From a checkpoint of a small transformer trained on Wikipedia: 28M parameters.
Each number is 50 + 10 x the weight over its row's rms, rounded and kept within 0 to 99. Layers, rows and columns count from 0. The size before them is the row's rms in percent of the matrix's.

# layer 5 MLP up, 1024x384, rms 0.048, rows 881-917, columns 192-383
091:49 45 53 49 38 64 65 62 56 45 54 55 28 44 58 61 42 37 54 61 50 37 28 33 50 55 38 49 58 45 27 62 55 57 63 66 68 47 35 67 41 63 68 57 54 43 54 44 44 55 61 39 49 51 26 52 58 51 44 52 56 61 42 47 48 39 55 44 67 27 47 49 50 49 37 33 50 53 43 52 58 45 39 52 49 46 39 31 38 40 43 45 48 43 43 43 52 56 62 55 60 41 43 77 55 46 56 43 33 39 41 43 59 45 69 52 55 31 49 66 41 56 39 38 48 68 48 55 53 51 48 57 42 44 40 46 48 33 67 63 57 72 62 54 52 38 57 50 47 48 46 46 58 47 47 39 63 36 39 29 55 79 47 46 49 50 44 59 45 43 59 67 45 46 55 61 48 49 49 58 52 40 56 73 67 36 54 52 50 62 36 54
100:44 48 42 53 65 40 65 40 31 50 48 48 47 46 43 48 50 62 42 63 40 60 57 64 37 68 22 58 55 36 58 57 41 39 62 58 34 62 56 74 47 60 47 65 55 48 57 64 40 70 52 43 51 46 41 53 54 55 38 39 49 59 36 53 52 49 39 50 72 43 42 23 53 54 62 52 45 46 55 55 31 32 54 50 50 40 56 38 69 41 63 50 73 45 41 58 52 71 63 65 42 48 40 47 64 48 49 56 66 53 59 32 32 40 54 43 21 51 45 52 52 54 46 62 48 71 49 40 56 41 56 55 29 52 50 60 51 51 41 44 57 52 38 51 55 58 46 58 42 33 40 50 44 68 54 46 55 57 48 48 64 49 47 53 55 37 42 49 52 53 55 56 45 67 54 35 53 56 46 50 57 44 62 74 51 51 66 49 43 45 50 36
100:47 38 46 48 56 41 44 46 38 74 47 41 55 58 24 56 30 49 73 43 53 38 30 47 55 40 44 41 48 64 50 53 69 35 38 27 38 64 47 40 47 53 46 40 52 49 55 53 54 53 31 42 70 47 73 67 45 73 69 39 45 57 34 40 49 58 47 46 43 52 58 47 49 53 52 42 52 50 41 44 45 55 50 49 42 69 53 46 71 51 53 47 37 52 28 51 39 69 64 52 63 54 46 51 43 51 63 33 48 44 70 55 55 58 51 57 53 51 41 47 43 54 48 53 64 73 39 38 53 55 57 36 62 52 52 50 58 43 43 40 54 44 49 42 39 45 48 60 51 57 64 57 52 41 52 46 67 54 45 44 62 52 46 30 44 55 24 49 52 38 51 51 38 41 50 53 43 55 62 64 77 57 56 56 44 62 53 33 57 51 48 53
100:68 50 60 49 53 58 48 45 58 51 56 41 40 56 53 44 52 52 62 51 57 61 52 63 33 39 28 60 64 54 60 44 35 56 51 50 83 41 61 50 49 56 48 61 44 51 48 56 47 54 48 39 58 46 49 37 35 40 49 51 58 53 62 71 61 41 41 37 42 54 41 48 55 46 52 40 47 40 63 54 43 49 36 59 46 37 56 65 54 59 49 37 46 40 62 52 59 54 46 53 52 29 56 56 41 54 44 42 43 43 49 40 36 48 41 47 42 50 55 50 49 59 40 43 29 57 47 42 50 32 46 65 42 43 48 39 52 59 53 55 33 71 67 57 56 38 69 65 68 44 43 24 55 71 60 57 49 39 66 51 65 58 36 48 51 36 46 55 47 46 44 56 58 56 49 33 50 24 39 34 67 54 67 59 26 45 51 65 43 23 54 63
097:52 55 57 47 46 48 47 46 53 51 52 42 69 54 45 42 31 46 65 51 44 46 48 41 51 51 65 55 53 41 50 33 60 46 45 70 32 47 49 60 37 57 56 37 38 31 51 43 42 54 36 52 47 52 55 50 40 26 53 46 43 50 50 49 50 49 39 39 49 39 34 53 50 48 47 56 52 52 34 53 51 51 46 40 47 53 59 38 49 49 41 53 51 47 41 65 56 62 53 51 40 54 59 49 65 57 51 46 65 41 62 56 52 50 76 58 64 48 56 52 62 35 41 56 46 63 49 56 52 55 36 60 69 63 58 71 52 59 48 46 49 54 61 62 35 48 39 36 26 49 46 52 48 48 62 69 65 61 45 59 63 57 42 43 60 54 43 41 54 40 40 66 45 57 62 48 35 38 60 57 46 31 47 55 68 61 55 72 52 52 43 27
085:56 50 45 40 45 50 56 44 46 39 51 47 40 46 42 47 31 46 26 61 52 61 45 53 35 60 36 36 48 45 64 50 45 39 54 53 47 52 70 41 50 50 33 38 40 54 52 37 59 49 63 51 50 36 62 31 67 35 59 49 55 73 35 60 49 41 52 61 66 71 50 50 62 47 44 47 51 67 44 44 69 43 47 69 44 50 46 51 54 46 67 55 46 32 53 42 40 51 65 61 52 60 42 52 48 58 49 61 53 51 43 45 57 34 57 52 58 41 69 47 57 60 45 41 38 49 49 40 44 58 39 60 53 50 57 40 52 51 50 51 56 59 37 37 61 53 49 48 48 52 41 42 29 38 34 40 52 51 28 43 58 63 73 40 45 62 52 43 51 54 30 41 24 32 38 64 47 42 48 46 53 44 44 28 61 48 57 31 65 49 61 57
097:56 48 56 52 69 46 41 39 58 58 51 58 35 56 32 65 50 39 37 77 49 62 43 45 59 52 46 48 31 43 51 33 42 45 67 67 46 49 55 67 57 72 27 42 51 68 34 57 50 60 43 60 58 39 44 57 44 51 33 55 24 46 52 43 61 61 48 50 59 50 44 39 67 51 66 54 45 41 50 36 56 38 34 46 56 55 59 51 39 45 39 51 61 40 52 42 61 58 53 65 38 44 45 52 48 54 55 53 54 64 65 31 51 54 56 52 38 53 52 69 42 47 36 60 65 56 52 59 55 46 36 48 50 56 55 45 54 46 48 46 56 58 58 33 53 39 58 59 66 48 55 44 42 55 56 49 45 39 56 58 37 53 61 58 39 50 54 62 61 68 41 43 28 35 42 51 38 56 33 50 50 54 62 39 34 45 56 32 41 36 35 40
090:42 42 52 37 61 62 35 38 53 38 50 53 45 21 56 59 61 50 67 61 55 28 51 39 35 39 43 61 65 41 63 64 42 52 44 52 42 56 49 47 47 41 50 36 41 47 37 52 43 57 61 54 66 60 55 62 61 67 54 61 47 44 34 48 60 35 24 54 49 55 34 55 34 48 48 64 38 68 52 47 54 47 52 47 46 55 31 54 45 54 57 52 54 43 48 46 63 50 41 33 45 38 59 63 47 50 46 59 40 35 56 48 47 53 63 68 54 52 54 62 58 57 38 53 49 67 48 67 42 61 38 44 51 35 56 53 54 68 48 54 61 59 46 45 32 54 54 53 55 36 34 39 58 44 60 63 48 49 51 57 50 57 30 52 32 63 46 54 40 45 41 55 30 37 50 47 59 42 49 35 62 44 46 38 58 46 44 49 74 43 50 49
110:54 43 59 50 58 56 31 51 54 52 61 61 55 67 44 36 42 43 56 44 52 63 53 54 52 71 46 54 38 44 45 51 55 46 58 31 47 41 39 45 61 52 29 59 42 56 62 49 36 40 66 55 39 50 71 59 51 71 50 49 74 52 57 25 57 50 45 53 44 28 57 49 64 50 49 42 79 33 40 57 41 48 52 37 53 41 55 60 58 39 61 64 53 51 38 44 40 43 45 49 40 44 38 48 68 48 46 49 55 61 64 44 52 51 44 57 28 58 49 49 60 46 68 38 42 61 36 57 46 65 59 61 68 49 33 62 34 50 54 51 52 35 41 53 64 45 33 42 28 43 41 72 50 39 40 31 50 55 50 50 58 64 58 43 47 58 51 35 58 68 49 64 59 35 46 46 42 30 51 54 43 52 60 39 37 52 42 56 57 51 28 38
100:42 49 57 57 43 42 36 47 51 48 50 52 65 52 43 53 58 43 49 64 65 41 40 51 56 45 36 73 51 51 31 63 42 40 54 57 41 57 35 44 24 43 26 45 70 59 54 62 54 53 56 57 44 52 44 52 71 44 43 57 40 45 46 39 55 58 59 66 53 56 45 62 46 55 62 54 54 46 35 52 63 55 59 41 21 44 54 40 41 57 47 43 45 50 55 58 56 46 45 50 48 65 57 50 36 56 47 60 41 42 55 49 70 52 62 68 40 45 47 60 44 50 34 41 67 53 27 58 41 43 55 52 43 50 36 48 28 30 55 48 68 44 52 53 69 48 33 52 21 37 52 40 33 37 46 53 52 35 33 48 38 59 52 51 63 57 49 40 61 43 42 43 52 46 63 70 67 44 72 56 60 44 57 56 56 59 54 46 64 61 53 51
101:65 61 27 62 34 70 58 45 69 60 49 59 40 61 59 63 48 38 61 61 46 58 61 57 59 57 50 47 61 55 41 32 35 41 53 45 43 63 49 34 45 57 60 54 43 54 45 53 49 41 42 58 25 54 48 59 42 58 49 47 42 53 36 55 59 55 42 57 55 55 53 32 29 56 52 59 39 53 38 39 57 71 50 63 51 52 40 57 43 65 64 39 66 49 47 45 53 49 58 47 48 63 46 50 53 41 51 74 66 66 47 49 52 49 48 44 63 52 52 27 61 43 47 49 54 45 44 52 37 39 59 54 57 54 60 57 73 71 22 39 56 39 49 54 30 41 42 43 62 49 50 61 32 31 61 61 46 62 65 41 61 40 62 43 66 56 44 65 66 71 49 45 67 62 61 52 60 59 40 46 36 56 55 39 56 49 41 57 39 51 39 49
107:50 57 50 60 50 55 45 61 53 38 33 56 59 56 44 61 50 51 38 66 48 47 46 48 54 43 45 56 46 49 40 70 69 52 50 44 42 56 57 53 52 51 44 46 57 42 25 46 48 46 57 59 63 45 59 45 41 49 42 45 43 52 54 54 55 63 37 64 30 49 26 31 44 72 48 45 32 46 42 43 35 60 44 43 50 57 46 57 52 38 56 33 27 61 47 29 48 49 50 61 47 47 61 34 44 62 57 51 40 74 42 47 50 36 64 69 58 44 56 45 53 31 32 49 69 50 62 50 31 63 38 49 39 59 62 49 40 43 54 50 53 77 72 47 46 47 53 38 35 43 68 57 49 49 57 59 55 38 47 57 49 40 40 57 43 73 12 53 46 62 38 51 58 50 52 51 43 44 32 54 39 40 33 41 52 49 42 50 42 63 46 34
092:53 61 42 47 48 53 42 44 63 54 79 64 63 55 48 43 38 64 44 49 45 46 55 43 48 52 34 53 30 34 64 33 57 52 63 64 41 51 55 52 64 42 58 36 50 44 48 53 41 37 43 49 43 51 43 50 51 42 38 48 50 34 53 62 34 39 41 52 58 51 69 53 57 66 66 64 52 53 57 52 50 56 56 39 55 32 33 43 53 46 74 47 55 60 30 31 60 48 46 35 23 41 44 50 48 44 49 45 50 69 52 50 50 57 48 58 50 64 51 45 38 52 67 53 40 59 58 41 47 47 57 64 47 57 52 36 49 44 46 34 43 45 49 44 67 55 43 44 41 46 45 45 30 32 51 45 60 39 45 66 55 50 49 47 30 53 51 39 45 42 44 65 48 47 49 54 47 53 50 43 30 28 41 44 70 42 40 50 50 50 46 53
103:59 51 43 63 67 42 62 54 33 50 57 58 56 59 50 58 59 58 52 49 52 54 40 50 66 49 48 57 49 45 54 41 46 37 53 57 57 50 47 69 64 55 43 60 37 47 58 64 42 39 39 49 40 46 52 49 54 65 57 30 65 32 56 41 51 43 43 47 56 57 51 42 45 34 63 46 53 48 62 68 36 33 57 61 72 31 55 51 37 55 58 41 46 70 40 49 40 63 37 66 32 47 42 62 65 56 51 66 62 45 72 59 47 44 67 38 37 55 50 46 51 50 61 62 39 33 54 56 63 34 58 48 63 50 49 41 57 46 50 57 61 58 49 62 64 53 53 36 50 53 40 64 45 54 52 68 71 50 33 36 52 47 55 52 42 59 71 50 38 54 36 47 39 68 37 45 52 49 52 47 63 49 48 46 35 43 40 43 30 47 65 54
097:31 39 37 53 53 60 37 29 54 54 57 49 74 54 50 57 60 57 52 53 31 69 53 42 53 51 41 33 47 53 65 57 47 46 63 49 47 50 44 57 59 48 39 55 44 65 47 62 43 65 60 47 55 69 58 46 43 41 62 37 39 43 39 33 48 41 54 45 62 55 60 68 52 49 54 45 47 51 66 47 55 42 49 51 36 52 49 54 58 51 54 47 34 44 37 47 48 55 49 48 54 47 39 52 31 44 54 63 38 41 17 55 58 61 51 74 65 68 60 58 41 56 60 38 50 50 40 54 55 55 38 40 41 47 61 48 60 51 71 57 66 39 50 53 37 39 36 53 55 58 57 51 29 56 47 41 41 38 44 56 68 53 28 62 36 51 25 46 43 30 65 53 34 49 47 35 59 49 52 53 76 42 50 48 41 43 53 64 50 44 49 58
099:51 61 43 44 36 52 54 58 50 43 28 39 55 55 47 48 48 66 47 45 40 55 62 71 44 39 57 61 40 50 52 37 53 61 43 66 55 42 70 37 58 45 51 49 51 60 42 55 50 37 60 49 68 57 53 61 51 56 77 45 64 57 54 50 72 27 41 47 59 50 47 44 41 47 57 56 31 50 57 63 35 35 51 42 37 58 50 47 58 58 59 57 54 50 70 43 60 61 62 46 58 39 45 53 53 54 42 68 59 51 62 49 47 54 42 57 44 52 33 60 32 45 63 51 56 64 32 50 61 56 49 66 46 63 52 54 61 67 54 40 50 51 30 56 39 52 50 41 40 61 46 41 58 55 43 41 40 50 49 49 73 50 51 58 36 69 46 36 55 41 40 76 32 47 56 60 54 51 45 57 40 40 50 60 56 38 44 62 49 61 55 43
097:40 50 47 50 52 41 50 52 52 40 52 48 41 54 44 46 27 48 43 53 41 46 45 54 67 66 45 45 45 60 70 44 62 58 64 42 53 37 38 62 48 56 43 56 39 65 24 56 50 53 53 51 41 44 47 35 46 35 58 49 54 47 55 47 42 37 37 40 46 43 35 40 45 37 28 65 54 35 54 51 45 52 40 64 46 57 65 22 47 58 65 30 51 40 39 42 45 45 43 62 52 60 47 42 42 49 58 52 41 65 52 57 56 57 25 47 52 54 61 57 58 58 55 59 43 62 37 52 50 40 67 36 55 44 54 41 45 57 42 58 36 64 58 48 63 58 74 45 58 43 51 38 36 52 50 52 58 55 56 64 58 29 40 46 41 47 45 48 26 32 66 44 50 39 49 54 58 63 75 64 58 62 40 47 42 42 68 54 35 60 55 52
106:53 37 46 45 47 55 51 56 44 44 49 50 50 53 55 54 46 57 54 52 47 51 49 36 46 43 64 43 49 32 52 48 48 62 42 39 48 44 64 56 36 55 47 49 54 63 47 55 29 49 44 42 46 54 49 42 50 46 57 58 53 47 51 56 44 56 64 64 41 60 58 42 59 59 36 36 42 55 43 51 46 49 70 68 58 41 40 48 33 18 41 49 45 53 43 44 58 54 45 53 55 58 42 44 61 43 56 28 44 44 42 66 43 55 50 53 51 43 49 51 39 58 51 45 42 49 54 57 41 49 39 64 39 61 51 66 59 62 44 40 53 66 43 38 57 42 51 34 56 60 32 53 69 71 44 46 45 48 57 58 64 76 45 54 35 58 35 55 60 57 40 56 29 42 53 47 47 43 46 52 67 47 42 56 55 35 86 46 32 40 59 46
092:65 53 71 56 44 38 45 55 42 69 50 42 73 36 53 65 46 48 47 56 40 56 51 30 55 56 50 50 48 42 56 43 47 74 59 40 36 45 62 49 45 37 62 39 48 41 54 50 45 47 53 46 55 63 70 68 42 58 65 45 48 56 49 32 63 56 58 64 55 58 28 56 51 60 56 42 50 56 42 53 59 55 47 41 37 51 52 60 55 56 42 54 42 50 49 55 59 51 38 71 46 70 39 60 50 34 46 50 53 51 59 57 51 46 52 71 51 45 42 48 45 41 55 38 54 63 34 58 39 63 54 46 58 51 64 38 69 63 62 52 41 46 46 47 53 55 59 40 61 71 37 50 58 50 43 46 65 57 58 33 54 51 53 47 55 38 53 54 49 54 70 60 54 36 61 46 62 53 33 44 63 48 59 43 69 46 49 36 39 55 57 63
104:55 54 57 62 55 56 55 44 38 34 41 47 47 50 56 39 44 33 50 38 44 59 45 42 49 48 36 50 62 40 74 78 44 63 43 38 56 59 51 49 49 65 46 34 67 56 45 58 41 59 57 51 46 45 31 54 45 63 51 63 45 56 68 54 60 64 40 40 54 50 48 51 61 57 57 27 54 49 41 58 48 48 42 47 34 60 46 48 46 58 63 72 61 44 47 57 51 70 38 42 44 46 60 65 61 55 51 48 29 59 62 44 63 56 60 44 39 46 47 51 46 48 44 45 57 51 39 49 61 46 41 36 63 40 39 70 41 50 52 35 62 69 55 64 54 56 42 62 65 50 56 46 43 51 44 65 54 44 30 28 51 75 46 50 35 49 57 39 53 67 40 52 38 37 35 31 52 42 49 45 68 30 47 44 45 45 57 63 42 61 50 38
088:46 36 45 38 65 47 50 48 27 64 44 56 41 57 44 49 25 48 49 43 45 49 37 55 57 63 59 45 53 43 43 48 74 45 57 39 47 54 45 49 62 54 43 57 44 47 54 50 51 56 42 40 50 42 51 38 54 50 58 46 55 50 56 52 62 54 55 66 52 55 52 59 44 49 60 55 47 73 50 58 39 40 33 54 72 53 40 41 49 27 45 53 37 51 54 78 42 55 45 37 50 49 36 43 45 43 44 73 36 57 46 46 51 52 28 59 40 48 57 53 62 42 52 69 54 44 46 46 60 67 53 48 37 65 52 47 52 49 40 31 38 59 61 54 54 49 44 50 45 51 52 60 61 59 46 25 44 39 44 68 44 35 56 52 40 47 50 67 63 52 45 59 55 53 23 67 62 49 49 52 44 47 51 50 45 54 34 46 54 43 59 48
087:46 41 40 59 35 43 38 58 41 40 47 43 48 38 46 48 46 43 56 54 55 52 59 46 55 48 49 37 33 51 52 56 53 66 50 58 31 58 38 54 51 59 52 40 61 57 52 48 35 47 60 57 55 53 42 44 50 69 47 65 38 43 47 30 51 60 48 64 40 55 58 38 54 67 41 51 73 51 60 54 58 56 49 41 55 39 35 36 47 44 33 57 46 50 43 49 62 43 60 51 36 38 28 34 70 49 49 47 62 41 53 47 31 50 54 46 47 40 43 50 44 44 57 36 50 78 61 40 51 45 48 40 38 43 35 46 49 47 50 51 44 50 54 45 52 58 39 52 46 64 51 46 59 56 39 40 50 38 63 62 54 45 32 48 47 61 32 49 48 55 53 57 54 53 59 52 46 33 45 39 66 50 64 48 42 51 52 58 54 45 37 46
097:54 68 53 41 36 57 43 69 52 28 60 44 50 49 55 40 32 44 49 44 30 52 50 46 59 61 60 45 40 55 68 39 46 47 66 47 69 33 54 50 43 58 65 53 37 45 45 41 40 46 57 56 55 61 59 47 47 31 37 52 56 27 43 47 46 37 38 54 48 41 52 47 38 41 50 49 66 70 35 42 45 41 80 67 47 42 32 54 40 45 37 54 55 56 50 66 54 50 49 37 40 52 74 58 27 63 60 75 51 41 53 51 42 51 56 49 55 40 43 72 58 69 52 42 46 50 51 65 55 42 47 65 57 57 46 44 52 38 53 67 48 35 53 53 31 47 46 48 59 62 58 59 53 32 44 37 45 58 55 66 51 48 75 46 50 52 57 63 57 29 72 56 45 62 60 50 59 42 53 60 61 49 61 48 66 49 42 49 62 44 60 60
096:50 36 58 44 33 39 56 36 33 58 42 49 43 57 42 47 59 47 60 44 44 43 62 54 60 47 48 32 62 51 33 51 41 50 58 44 28 58 60 31 58 47 52 49 37 48 51 41 55 56 30 40 52 31 43 63 71 51 48 71 50 31 56 61 38 41 55 41 42 28 60 46 33 52 49 29 43 59 48 71 32 58 47 49 50 64 42 67 59 49 52 26 62 33 41 57 49 41 45 42 60 64 48 59 43 51 59 51 58 62 46 57 47 58 41 50 48 57 44 54 57 51 49 54 54 42 48 56 36 64 61 45 53 51 53 55 52 72 43 41 49 42 51 57 60 72 44 59 61 52 57 62 41 57 55 47 45 41 56 57 49 45 53 68 43 43 31 61 49 35 63 43 52 47 30 60 71 48 50 35 28 73 27 57 48 54 51 57 53 42 35 55
100:57 44 30 43 46 45 44 69 73 59 45 57 36 49 54 33 32 39 40 58 39 60 54 67 67 52 43 49 52 51 41 50 61 41 56 60 35 54 66 38 58 52 71 49 56 39 52 46 63 61 58 53 55 48 43 58 60 65 41 47 34 49 47 60 40 58 37 53 65 46 44 41 50 60 44 51 58 37 37 42 45 47 67 40 36 51 45 59 48 61 50 47 64 42 45 60 56 77 57 55 22 50 49 35 60 59 44 43 66 56 49 35 45 62 47 63 52 62 50 42 38 64 49 51 75 50 59 48 32 50 39 48 44 41 57 52 47 57 68 41 53 48 31 52 37 61 45 58 44 44 59 55 64 61 68 51 38 55 40 41 34 65 55 52 52 25 46 47 46 40 63 36 51 40 59 71 60 39 36 70 51 48 57 56 49 58 48 41 58 42 35 35
106:38 49 43 55 55 39 32 47 59 50 50 50 54 36 41 56 36 47 46 56 45 49 46 59 46 58 43 65 60 33 50 42 49 52 48 50 42 58 35 48 78 59 51 53 54 56 71 58 67 64 54 47 15 39 54 63 42 44 38 51 44 36 51 54 55 32 43 57 61 47 49 64 49 51 39 70 62 56 65 64 45 38 28 49 60 34 29 59 46 48 41 60 54 35 64 47 50 34 68 50 30 61 27 34 69 47 68 57 55 32 40 67 51 41 50 53 46 63 49 39 50 49 54 44 60 46 27 44 52 49 55 52 39 49 59 57 60 39 45 64 64 57 28 46 73 66 36 54 48 50 50 70 47 46 47 42 61 54 59 48 54 47 54 65 47 63 52 38 22 50 51 35 42 54 43 33 59 56 49 43 62 51 59 69 54 48 36 58 47 42 59 38
109:48 38 29 44 38 44 54 63 48 51 61 55 51 40 54 57 55 55 55 46 47 43 42 55 66 39 44 36 34 54 56 33 47 64 50 74 52 46 46 62 73 51 19 53 57 42 53 49 53 45 56 44 41 57 43 63 67 43 31 47 52 58 55 46 46 45 56 59 38 50 48 43 53 39 55 49 51 49 52 47 43 58 39 37 39 53 48 37 60 45 54 66 33 54 55 68 53 55 59 60 47 48 47 49 56 47 49 61 63 56 51 66 37 46 63 69 63 52 76 50 36 41 49 50 40 63 39 49 52 64 57 43 49 55 54 47 49 37 55 36 53 51 48 57 39 30 36 56 62 54 39 50 45 56 41 57 61 43 61 66 59 70 50 35 40 46 50 55 53 59 66 51 45 41 57 54 44 53 58 48 54 34 34 57 64 46 65 40 42 47 59 60
098:58 38 51 45 58 51 60 52 44 54 66 42 34 53 40 54 51 32 59 49 54 61 56 57 74 47 53 46 52 46 48 38 68 62 41 32 43 63 47 41 37 70 52 50 49 50 57 52 60 39 45 34 46 58 52 39 56 44 58 58 58 51 56 36 63 62 55 54 53 32 58 43 44 61 36 37 68 69 55 40 63 47 50 43 61 40 39 46 50 64 38 48 54 48 44 62 59 48 45 54 56 79 55 60 37 55 67 48 65 51 55 39 42 48 50 51 67 47 33 63 70 59 47 37 58 68 55 70 56 55 52 52 41 49 39 41 44 56 70 55 46 53 52 54 37 57 55 62 58 51 59 58 64 72 38 48 59 53 55 29 56 51 67 50 64 50 52 50 43 47 44 55 48 37 50 42 29 74 53 57 55 48 40 42 50 47 46 45 47 55 42 46
107:51 39 59 47 44 53 50 40 47 42 39 69 59 57 51 58 52 52 29 34 55 20 44 43 67 55 48 39 48 71 44 46 65 51 72 51 41 67 60 60 47 40 45 79 46 43 49 43 82 40 57 51 48 43 57 57 59 69 42 28 63 46 48 39 53 56 57 62 44 41 49 63 51 47 55 44 32 66 48 51 37 45 54 46 58 47 55 48 73 57 60 44 33 56 56 39 61 54 54 58 42 28 73 36 54 40 45 51 52 55 58 48 48 42 58 48 45 57 37 53 39 52 54 47 55 31 50 63 59 61 60 45 54 45 32 42 56 48 40 40 68 50 54 54 54 58 28 47 50 73 58 51 39 58 71 51 37 33 47 62 50 63 53 44 50 54 60 49 54 43 49 79 47 60 36 53 53 75 43 45 67 69 48 40 55 58 66 48 43 61 66 52
109:36 53 73 42 39 51 60 59 42 50 49 37 57 33 57 58 62 42 47 51 61 47 35 46 54 45 47 38 45 32 35 48 35 46 29 45 67 62 45 28 50 50 48 66 49 52 35 46 58 49 57 39 45 51 55 64 43 46 46 46 53 41 51 53 56 53 55 40 53 45 51 61 29 67 30 62 59 59 39 47 67 58 64 43 45 65 51 59 58 50 56 31 59 45 62 43 37 41 41 31 58 53 41 49 53 54 25 55 48 40 58 54 36 51 33 56 55 39 49 54 51 37 63 57 48 44 30 55 63 49 37 46 57 50 53 32 41 43 42 64 35 43 41 44 37 41 65 38 59 53 47 57 49 40 36 28 58 61 52 51 63 49 68 31 66 55 46 64 37 41 40 50 35 56 35 59 56 43 51 71 66 50 48 44 47 56 40 47 60 42 32 57
103:52 45 55 37 51 56 60 54 51 65 25 45 46 36 50 54 46 48 59 64 52 43 55 41 35 62 60 57 50 51 45 35 54 51 40 56 64 40 45 45 68 43 52 42 68 51 61 36 62 52 38 47 52 52 55 64 62 49 50 40 51 61 60 49 50 42 40 73 51 39 44 55 51 44 60 44 34 51 48 42 34 59 57 49 39 61 40 35 64 76 43 61 44 47 43 66 54 42 60 69 47 53 64 62 40 53 43 39 46 55 47 65 48 53 41 77 58 38 46 55 53 46 37 22 56 64 44 41 63 61 40 47 43 44 48 46 46 47 49 37 41 52 55 60 56 24 44 51 48 37 53 45 60 45 59 31 46 43 58 41 37 47 50 60 44 48 42 61 39 35 60 77 43 57 29 53 64 58 47 39 45 53 50 55 60 58 45 44 49 72 57 61
097:51 45 47 46 62 49 53 40 48 40 60 63 51 57 53 52 49 48 50 54 43 57 56 50 57 38 54 50 43 51 61 41 62 41 54 67 30 48 33 48 59 59 52 57 55 39 48 37 55 47 43 38 32 66 37 46 61 36 52 52 54 57 60 45 39 75 40 58 58 66 45 59 49 41 23 45 57 61 50 65 67 60 56 62 49 56 32 41 43 69 43 51 40 54 28 54 26 40 69 64 51 44 66 52 44 55 51 60 65 56 58 49 51 65 47 55 65 47 64 32 47 40 59 51 42 51 60 48 53 55 49 48 48 60 37 48 39 57 56 45 57 46 42 44 54 51 49 61 60 52 51 59 65 51 32 55 61 54 51 45 47 26 53 41 31 42 37 50 56 46 64 65 49 55 45 43 45 47 42 55 39 63 53 47 55 42 72 39 41 54 54 45
094:37 38 34 44 46 50 51 38 31 41 59 51 67 60 62 43 44 35 50 45 50 41 61 52 39 57 22 53 51 46 56 48 57 59 60 57 55 50 57 55 45 62 39 58 63 48 44 57 36 29 53 62 47 44 55 44 46 50 64 55 67 35 63 60 23 45 55 51 50 53 51 55 45 48 39 67 36 40 48 38 48 43 59 39 37 46 49 46 52 39 49 50 42 44 39 53 48 44 43 58 54 60 42 48 36 56 49 48 68 61 41 48 46 58 50 50 56 58 49 70 63 51 40 26 66 49 36 81 56 51 41 44 52 35 59 51 49 64 36 51 49 49 64 50 70 36 56 47 44 44 54 48 52 51 36 41 43 46 37 61 40 49 39 46 44 40 52 66 56 62 47 61 39 45 31 26 44 33 62 55 49 61 53 62 58 38 49 53 44 51 51 54
101:54 54 37 66 46 37 43 60 51 48 62 49 50 54 45 61 49 50 43 48 46 37 63 42 49 75 56 35 59 41 66 64 29 58 35 58 61 49 56 33 47 61 69 62 64 74 50 49 50 81 54 50 45 47 51 57 45 50 44 61 41 35 61 45 67 42 56 49 68 67 60 56 48 62 65 38 61 46 66 61 45 57 35 35 50 52 55 55 49 41 48 61 48 42 61 48 39 33 43 54 33 43 36 59 49 39 61 32 67 32 58 42 42 46 60 74 57 28 48 67 51 47 44 30 61 45 36 72 50 38 37 51 55 53 60 37 68 47 66 40 45 57 51 54 24 52 48 48 39 58 44 44 47 36 59 54 50 43 28 46 36 49 39 59 52 43 45 27 41 44 47 44 48 45 52 44 40 48 63 56 49 51 39 44 54 68 55 50 63 48 58 56
097:69 51 59 52 36 62 51 52 55 50 63 39 44 48 49 43 66 42 53 52 65 60 42 55 75 43 41 53 58 48 48 54 64 47 55 52 42 68 43 51 54 33 62 51 66 33 41 56 31 64 72 69 64 55 47 59 48 37 39 49 50 41 60 52 61 41 50 47 33 41 70 44 85 50 57 61 47 37 62 45 35 56 49 55 48 52 59 58 60 50 57 19 57 46 56 59 62 56 46 59 36 52 47 46 69 52 47 55 35 42 58 26 52 66 49 32 23 56 41 47 60 63 47 65 48 38 58 51 66 54 45 39 56 40 49 37 51 52 54 51 55 52 51 50 65 63 57 49 53 42 52 55 52 58 48 51 64 57 38 37 68 42 53 32 59 50 65 71 52 67 46 48 58 48 53 54 59 23 55 55 73 60 48 63 48 59 48 53 49 29 52 48
100:51 68 54 50 60 58 52 72 38 39 60 61 50 43 38 42 28 55 54 53 50 44 53 48 62 65 36 42 38 56 62 52 65 62 52 42 51 55 54 42 67 54 57 53 34 41 48 31 46 71 41 53 45 53 64 45 46 38 66 48 46 47 41 48 69 62 52 54 58 52 56 53 72 49 26 44 52 43 54 56 24 17 58 45 60 40 53 53 48 33 49 59 45 55 40 37 47 45 48 36 17 44 51 57 42 55 55 54 63 45 56 54 48 62 49 52 36 22 54 47 52 45 31 49 55 44 67 38 33 39 78 51 56 58 59 42 58 56 52 58 48 63 58 52 50 56 48 57 54 54 49 50 49 48 46 56 55 55 55 47 40 56 56 72 51 69 45 42 60 50 37 50 73 64 63 62 48 45 47 46 52 38 45 51 57 45 46 25 36 49 57 46
097:50 55 51 65 45 62 47 45 59 57 56 44 62 58 49 46 50 46 31 50 71 51 58 48 34 39 35 57 63 52 57 45 46 55 45 39 53 54 46 35 61 43 63 52 46 61 42 61 53 49 43 35 40 52 42 64 51 50 69 48 55 59 46 41 45 45 46 54 71 56 71 24 30 52 64 47 43 50 60 34 44 53 61 55 59 30 42 36 42 57 51 44 48 47 44 37 60 49 64 59 63 54 48 48 49 48 46 67 52 51 62 37 53 62 57 51 43 35 52 37 48 59 58 49 58 42 70 47 49 30 61 52 42 42 35 52 59 53 48 39 52 51 67 43 53 45 64 57 60 35 42 52 55 47 43 38 62 62 63 61 53 33 66 47 61 45 67 41 49 59 56 38 59 48 58 66 47 50 42 31 32 48 60 60 56 54 57 38 25 55 61 50